python train.py --n_layer=20 --vocab_size=1710 --positions="learned" --attn_scale=0.177 --bias="all" --parallel_block=false --init_std_qkv=0.0667 --init_std_down=0.00527 --optimizer="muon_variant" --lr=0.00836 --decay_shape="linear" --seq_len=768
Each number is 200 + 30 x the weight over its row's rms, rounded and kept within 0 to 999. Layers, rows and columns count from 0. The size before them is the row's rms in percent of the matrix's.

# layer 13 MLP down (transposed), 512x128, rms 0.213, rows 461-486, columns 0-63
103,228,180,185,188,203,197,222,226,239,204,216,201,202,189,157,184,147,183,194,179,211,221,170,234,222,180,221,189,207,200,222,258,169,190,184,204,162,228,194,138,179,166,264,164,191,162,239,212,194,150,216,189,202,183,232,181,233,220,179,240,173,248,216,203
107,138,268,201,252,207,205,227,208,185,188,139,250,203,235,213,243,234,150,206,183,180,198,203,244,174,210,209,189,168,183,156,205,176,149,189,184,179,180,200,219,238,141,187,220,246,188,256,212,229,176,158,242,211,208,209,194,218,176,244,218,203,190,151,185
103,218,221,226,183,235,179,246,214,206,207,197,173,208,206,202,183,130,211,171,204,211,189,233,187,241,190,204,207,127,208,110,143,179,259,238,223,214,165,220,206,133,154,193,213,159,213,245,131,233,180,190,207,206,244,245,189,231,229,186,211,203,220,204,206
119,214,230,190,186,232,167,178,175,253,241,171,159,209,243,253,150,170,172,225,201,213,158,204,243,171,198,204,178,176,196,182,145,236,228,164,253,161,214,220,195,204,255,183,177,218,226,152,203,170,177,194,176,181,257,220,224,224,209,225,231,204,190,178,199
083,196,242,214,153,212,209,204,189,199,176,188,209,198,191,174,151,180,240,184,178,158,203,228,212,192,207,213,183,246,163,187,256,228,137,171,189,212,228,198,179,164,209,208,215,187,178,159,174,195,234,71,244,204,207,242,208,194,125,212,192,181,111,218,177
101,170,281,167,204,219,164,158,168,198,222,198,201,214,144,177,168,240,215,214,196,211,221,137,181,184,178,262,179,238,245,246,217,163,214,215,229,181,186,188,233,214,208,147,145,240,195,210,149,214,236,216,251,183,164,176,209,227,213,232,174,202,229,217,219
109,244,214,215,223,233,164,201,246,217,159,227,241,237,177,221,172,250,195,143,244,232,198,138,166,182,205,224,248,204,240,164,262,195,251,211,243,137,206,159,227,233,217,214,214,198,213,229,215,200,207,190,159,183,133,203,147,158,193,187,210,173,219,240,164
121,207,252,226,211,213,181,186,183,182,165,178,187,193,261,127,203,161,263,146,190,190,186,239,198,211,148,226,245,226,221,221,229,268,175,186,190,198,209,205,222,208,185,206,205,250,210,196,166,198,201,203,228,187,233,175,222,188,242,210,162,170,201,235,163
095,169,202,274,225,207,203,188,186,223,223,156,208,184,115,249,210,194,170,179,227,214,185,211,170,190,233,184,180,175,220,188,195,169,165,195,193,174,207,162,186,194,176,229,226,208,212,243,203,212,152,202,197,207,200,229,245,161,177,186,174,241,216,219,281
112,177,211,238,205,207,188,228,172,238,239,156,242,206,217,209,157,206,257,152,198,189,198,227,201,191,169,226,191,216,233,201,171,227,198,167,213,208,155,245,249,239,153,202,198,217,224,200,213,227,207,175,263,203,123,234,236,240,187,255,222,196,177,221,204
101,194,175,199,179,224,214,257,180,288,176,184,203,145,222,190,197,169,177,170,220,186,223,184,165,187,200,217,212,223,164,217,201,105,211,193,205,226,203,142,195,244,208,152,190,190,202,168,176,209,183,233,138,197,123,199,193,176,151,195,196,188,151,176,198
096,225,201,145,179,221,184,178,183,246,224,229,220,209,166,225,241,259,208,189,173,194,254,233,241,199,215,206,192,175,196,187,197,212,175,167,174,217,219,173,180,174,252,224,209,188,232,201,199,248,255,223,133,170,240,141,180,133,171,215,193,188,228,198,169
100,213,214,186,169,233,225,213,240,178,177,193,209,285,158,198,209,180,218,193,219,191,210,245,207,200,237,170,179,145,183,193,183,219,207,190,217,204,205,265,189,264,194,187,232,238,215,215,138,178,190,230,156,214,164,211,190,215,192,212,213,218,257,189,154
110,178,230,244,141,213,182,229,175,239,235,212,158,192,247,191,218,196,181,173,149,257,169,149,194,240,231,201,191,216,129,219,221,202,184,212,231,223,221,169,205,179,221,158,178,275,179,197,169,250,193,229,212,210,194,200,207,152,194,239,194,138,191,239,217
095,222,239,236,218,232,135,181,200,216,192,181,209,224,186,172,239,180,231,209,185,163,205,192,191,210,199,195,177,207,190,173,204,206,104,258,263,225,168,230,165,154,152,278,202,192,165,180,213,212,202,187,174,181,192,163,243,187,257,174,213,234,197,192,179
101,154,169,177,253,151,193,223,151,240,134,155,194,215,154,234,220,152,220,207,224,198,226,175,148,220,238,207,244,173,199,251,241,118,202,199,186,172,206,147,266,218,172,188,221,213,209,206,208,171,202,238,217,189,188,190,182,216,233,240,199,221,220,187,195
118,195,256,135,213,158,214,234,172,186,177,233,210,190,161,238,223,209,188,188,183,220,221,204,209,209,225,168,197,169,164,201,192,219,202,189,197,197,224,178,167,203,180,233,226,211,200,171,191,136,250,263,139,173,190,222,182,194,201,238,210,218,180,179,213
100,192,228,191,232,165,235,193,255,185,178,222,279,205,231,221,237,199,176,208,155,157,256,155,228,180,224,198,193,206,146,201,190,137,242,201,212,153,193,166,199,172,182,163,172,226,225,200,177,175,216,156,238,253,172,198,218,209,195,160,224,183,175,181,207
097,202,184,224,184,213,178,184,205,241,190,170,166,179,192,174,177,219,206,196,234,216,123,176,218,166,146,231,240,165,193,189,190,177,167,170,246,227,233,194,197,162,215,159,173,163,228,227,199,219,222,252,207,202,254,172,173,222,238,179,251,246,233,180,165
095,203,189,253,176,203,222,163,201,223,232,197,215,192,195,185,194,179,161,235,119,195,228,211,166,239,211,162,134,198,168,183,165,195,199,198,214,175,235,118,153,222,211,205,260,158,180,115,180,233,193,225,168,204,185,203,198,213,228,216,196,174,179,223,214
106,190,242,206,240,168,147,233,253,197,200,215,217,246,178,169,223,236,214,204,228,186,193,175,267,222,179,159,208,198,179,202,236,186,206,184,203,223,192,149,159,210,238,234,218,219,201,227,223,235,194,224,151,223,253,219,225,254,214,238,205,210,183,211,209
103,162,230,175,178,218,196,209,226,171,210,140,219,204,185,215,225,164,199,222,245,160,186,192,160,168,200,211,207,215,208,174,176,234,239,194,183,164,221,201,191,208,167,214,210,213,214,130,203,247,236,104,212,236,238,142,216,189,201,227,193,198,181,193,165
102,199,235,194,208,186,213,201,245,192,172,210,225,240,226,159,149,197,230,172,219,190,226,178,232,202,238,210,170,231,258,238,218,243,222,195,264,196,148,203,207,207,188,204,189,204,186,199,240,173,229,177,196,171,237,218,258,249,190,185,217,198,206,245,224
084,188,209,211,184,225,224,180,270,234,204,170,207,168,241,229,206,159,202,269,176,177,112,221,247,163,226,247,201,180,208,170,175,208,235,217,239,214,156,246,247,201,137,205,170,254,207,200,278,168,196,207,244,144,167,215,169,210,202,174,184,196,245,173,215
101,178,223,147,245,168,197,174,238,220,225,203,182,242,273,288,205,244,168,161,242,232,179,159,161,177,198,210,206,153,264,214,231,208,233,219,259,178,184,234,213,218,201,239,202,195,195,196,215,188,143,206,185,172,188,211,160,200,198,207,252,194,187,177,153
113,199,226,197,169,175,232,194,239,297,235,219,189,190,269,189,184,235,194,178,235,206,171,205,209,228,193,205,212,188,180,198,214,190,230,168,155,213,187,252,201,212,168,204,250,224,199,166,259,203,209,240,182,194,200,230,214,227,186,214,220,156,185,221,192
# layer 13 MLP up, 512x128, rms 0.27, rows 462-486, columns 0-63
102,137,183,220,185,200,173,185,219,195,195,179,242,213,242,239,170,185,207,254,258,204,224,149,199,221,124,183,132,157,261,179,182,217,262,216,203,162,172,186,210,220,127,183,190,229,196,260,177,198,240,166,197,182,201,228,230,178,230,227,198,212,192,239,199
107,255,211,188,239,214,220,123,212,171,198,176,194,234,179,181,179,209,234,167,242,207,217,166,150,202,220,159,227,197,186,287,205,133,179,179,235,184,184,207,208,176,167,172,234,187,200,228,226,185,188,182,242,178,212,235,196,149,191,218,169,207,197,215,182
107,162,217,196,233,192,157,191,218,198,228,251,163,157,171,123,175,176,201,175,215,231,239,202,196,148,185,201,183,175,244,244,212,181,171,157,195,173,135,191,236,212,237,211,239,203,229,197,207,173,200,200,202,212,181,178,218,219,174,191,274,217,204,181,209
088,170,149,195,144,230,180,186,211,194,212,214,206,197,209,156,192,153,179,160,244,176,239,193,194,230,176,187,207,169,222,219,171,159,210,270,175,232,243,221,162,253,190,256,173,248,202,226,217,208,176,152,219,189,219,165,169,224,265,139,185,229,148,212,283
103,170,218,157,220,172,193,195,235,208,207,229,242,209,208,216,180,137,245,207,185,156,249,117,196,184,220,224,178,147,220,249,205,214,215,227,156,217,231,226,191,191,155,252,230,219,250,177,136,184,190,222,182,162,253,158,205,188,229,197,193,175,205,191,213
111,204,224,186,186,186,208,148,184,175,203,214,179,249,187,144,213,177,179,154,198,219,227,225,167,213,168,143,149,229,220,187,142,207,164,218,154,220,188,216,265,131,173,199,128,204,185,209,173,195,176,214,185,246,218,179,140,138,246,227,197,223,170,221,197
108,179,189,203,229,179,176,202,193,195,190,240,164,183,223,211,215,198,194,143,204,167,206,193,201,225,170,164,150,166,221,213,220,245,137,220,210,214,201,154,216,235,158,164,266,225,145,234,194,205,148,167,231,176,174,196,198,233,203,151,253,225,225,236,179
106,227,291,167,220,161,184,214,220,189,215,208,210,163,180,220,193,221,222,193,219,172,222,226,192,203,242,175,172,210,217,239,210,207,249,201,237,204,173,243,202,239,207,193,215,201,213,190,174,202,216,203,137,236,183,172,191,182,202,201,191,231,198,230,179
102,199,232,211,241,212,202,181,211,236,196,168,210,227,230,128,174,183,222,146,208,173,252,251,180,175,200,160,206,214,178,188,160,147,209,197,156,230,225,156,255,163,194,154,172,245,206,149,247,196,193,187,266,222,192,217,229,197,181,165,183,233,232,228,205
107,194,180,200,177,239,123,239,187,200,198,191,152,218,187,210,227,265,184,208,203,157,238,258,212,224,211,189,220,204,165,210,158,207,224,199,222,202,198,141,177,247,211,231,227,238,213,125,173,171,217,183,207,210,185,227,204,209,215,195,220,231,159,185,183
091,148,172,216,208,199,154,240,157,258,210,217,229,255,220,186,233,196,139,209,216,237,190,208,204,190,240,202,207,224,212,220,154,210,185,210,197,201,200,134,235,225,174,183,224,144,237,175,171,191,204,179,133,171,178,141,187,173,144,231,194,223,232,161,189
104,217,175,173,144,181,156,224,187,197,246,202,184,264,166,222,180,213,173,187,190,245,186,196,209,259,213,185,208,239,171,212,183,215,206,169,172,196,239,202,240,173,186,208,174,192,167,224,242,245,161,183,187,171,209,185,135,180,177,225,186,199,235,228,185
101,253,207,236,241,191,220,233,275,219,139,180,222,218,215,178,214,161,201,186,224,202,187,202,206,187,197,217,171,212,189,192,238,195,207,215,165,239,116,129,210,223,142,201,229,204,186,217,238,199,183,258,170,180,206,263,205,205,173,152,231,154,220,203,184
107,207,214,198,238,168,199,174,230,202,196,237,163,230,218,201,196,193,126,212,182,165,191,161,211,152,218,206,145,199,165,150,160,193,191,202,209,149,202,217,188,270,190,222,161,216,206,183,258,216,165,195,205,221,191,191,164,198,204,175,251,186,190,188,240
109,187,242,204,153,258,200,231,131,187,166,206,209,213,171,227,181,206,235,240,209,232,154,179,191,186,166,206,215,225,262,221,191,274,222,200,195,206,211,207,220,211,164,231,210,155,218,190,205,177,199,186,197,239,236,225,184,182,201,204,188,260,135,192,196
107,173,241,139,151,218,157,172,180,190,197,217,217,264,186,164,192,185,176,165,233,189,192,196,219,193,196,174,163,229,213,194,206,195,210,195,224,244,117,233,202,229,217,226,222,223,177,240,189,184,180,178,209,209,248,150,178,211,199,135,186,201,206,149,273
105,115,169,204,230,203,168,210,240,216,212,195,228,179,174,152,180,220,200,217,187,204,230,136,201,199,229,197,187,229,194,196,148,172,166,221,165,190,203,209,196,246,188,171,177,246,195,164,218,191,254,188,171,147,220,230,179,248,210,201,186,166,197,208,172
097,183,175,181,187,227,208,202,158,204,238,198,223,252,184,176,177,190,228,231,182,187,165,251,212,169,175,154,227,219,208,205,205,208,213,226,199,203,242,201,192,244,247,190,211,159,223,175,161,242,187,198,217,256,173,157,157,169,215,232,218,154,168,247,233
097,222,209,148,297,159,213,173,211,166,250,207,162,140,205,187,197,216,214,193,209,226,171,194,173,189,232,168,210,159,229,159,248,222,226,233,94,208,181,160,181,185,175,215,166,179,200,197,159,191,180,232,161,159,210,175,170,218,195,220,229,164,227,216,252
108,180,191,195,236,165,198,239,167,153,183,211,202,223,197,203,243,203,235,187,212,225,188,234,253,225,143,149,203,197,194,195,194,172,221,202,203,127,180,197,189,206,208,203,245,246,233,197,193,162,232,239,275,158,196,166,208,152,162,186,217,211,204,185,194
096,219,171,170,180,208,126,183,268,195,169,212,219,244,205,184,191,216,186,191,196,200,165,169,256,176,177,193,189,271,220,228,170,199,189,251,176,224,196,229,207,246,192,177,168,214,223,198,196,250,211,207,266,188,147,218,203,171,158,218,221,168,143,196,186
091,192,241,174,196,208,230,128,175,143,199,223,170,205,258,197,224,180,223,178,172,160,215,173,174,194,172,237,186,189,171,175,164,194,175,214,223,235,232,160,175,223,215,159,252,252,230,221,236,189,149,162,275,164,173,192,255,173,143,237,160,202,117,223,181
087,194,235,245,187,222,214,208,185,182,196,228,212,213,179,236,203,217,220,153,181,225,223,236,194,235,155,145,240,196,235,154,218,200,133,159,187,232,195,177,156,223,184,224,217,141,179,219,153,165,204,180,192,158,197,227,219,183,192,193,238,233,151,157,224
105,168,195,232,161,221,206,191,271,156,217,159,156,178,203,191,206,218,182,240,215,246,130,208,230,206,163,178,220,227,221,216,182,211,307,206,152,247,210,218,235,200,205,166,197,263,180,163,199,224,182,224,210,230,192,203,204,229,225,205,189,209,187,207,172
102,189,270,180,217,162,214,244,212,200,222,139,220,259,192,166,192,240,179,179,240,172,227,200,176,151,216,255,207,255,189,222,219,245,232,223,181,209,175,148,203,202,209,190,214,198,213,215,198,213,166,191,191,207,220,172,205,164,196,242,177,183,212,224,170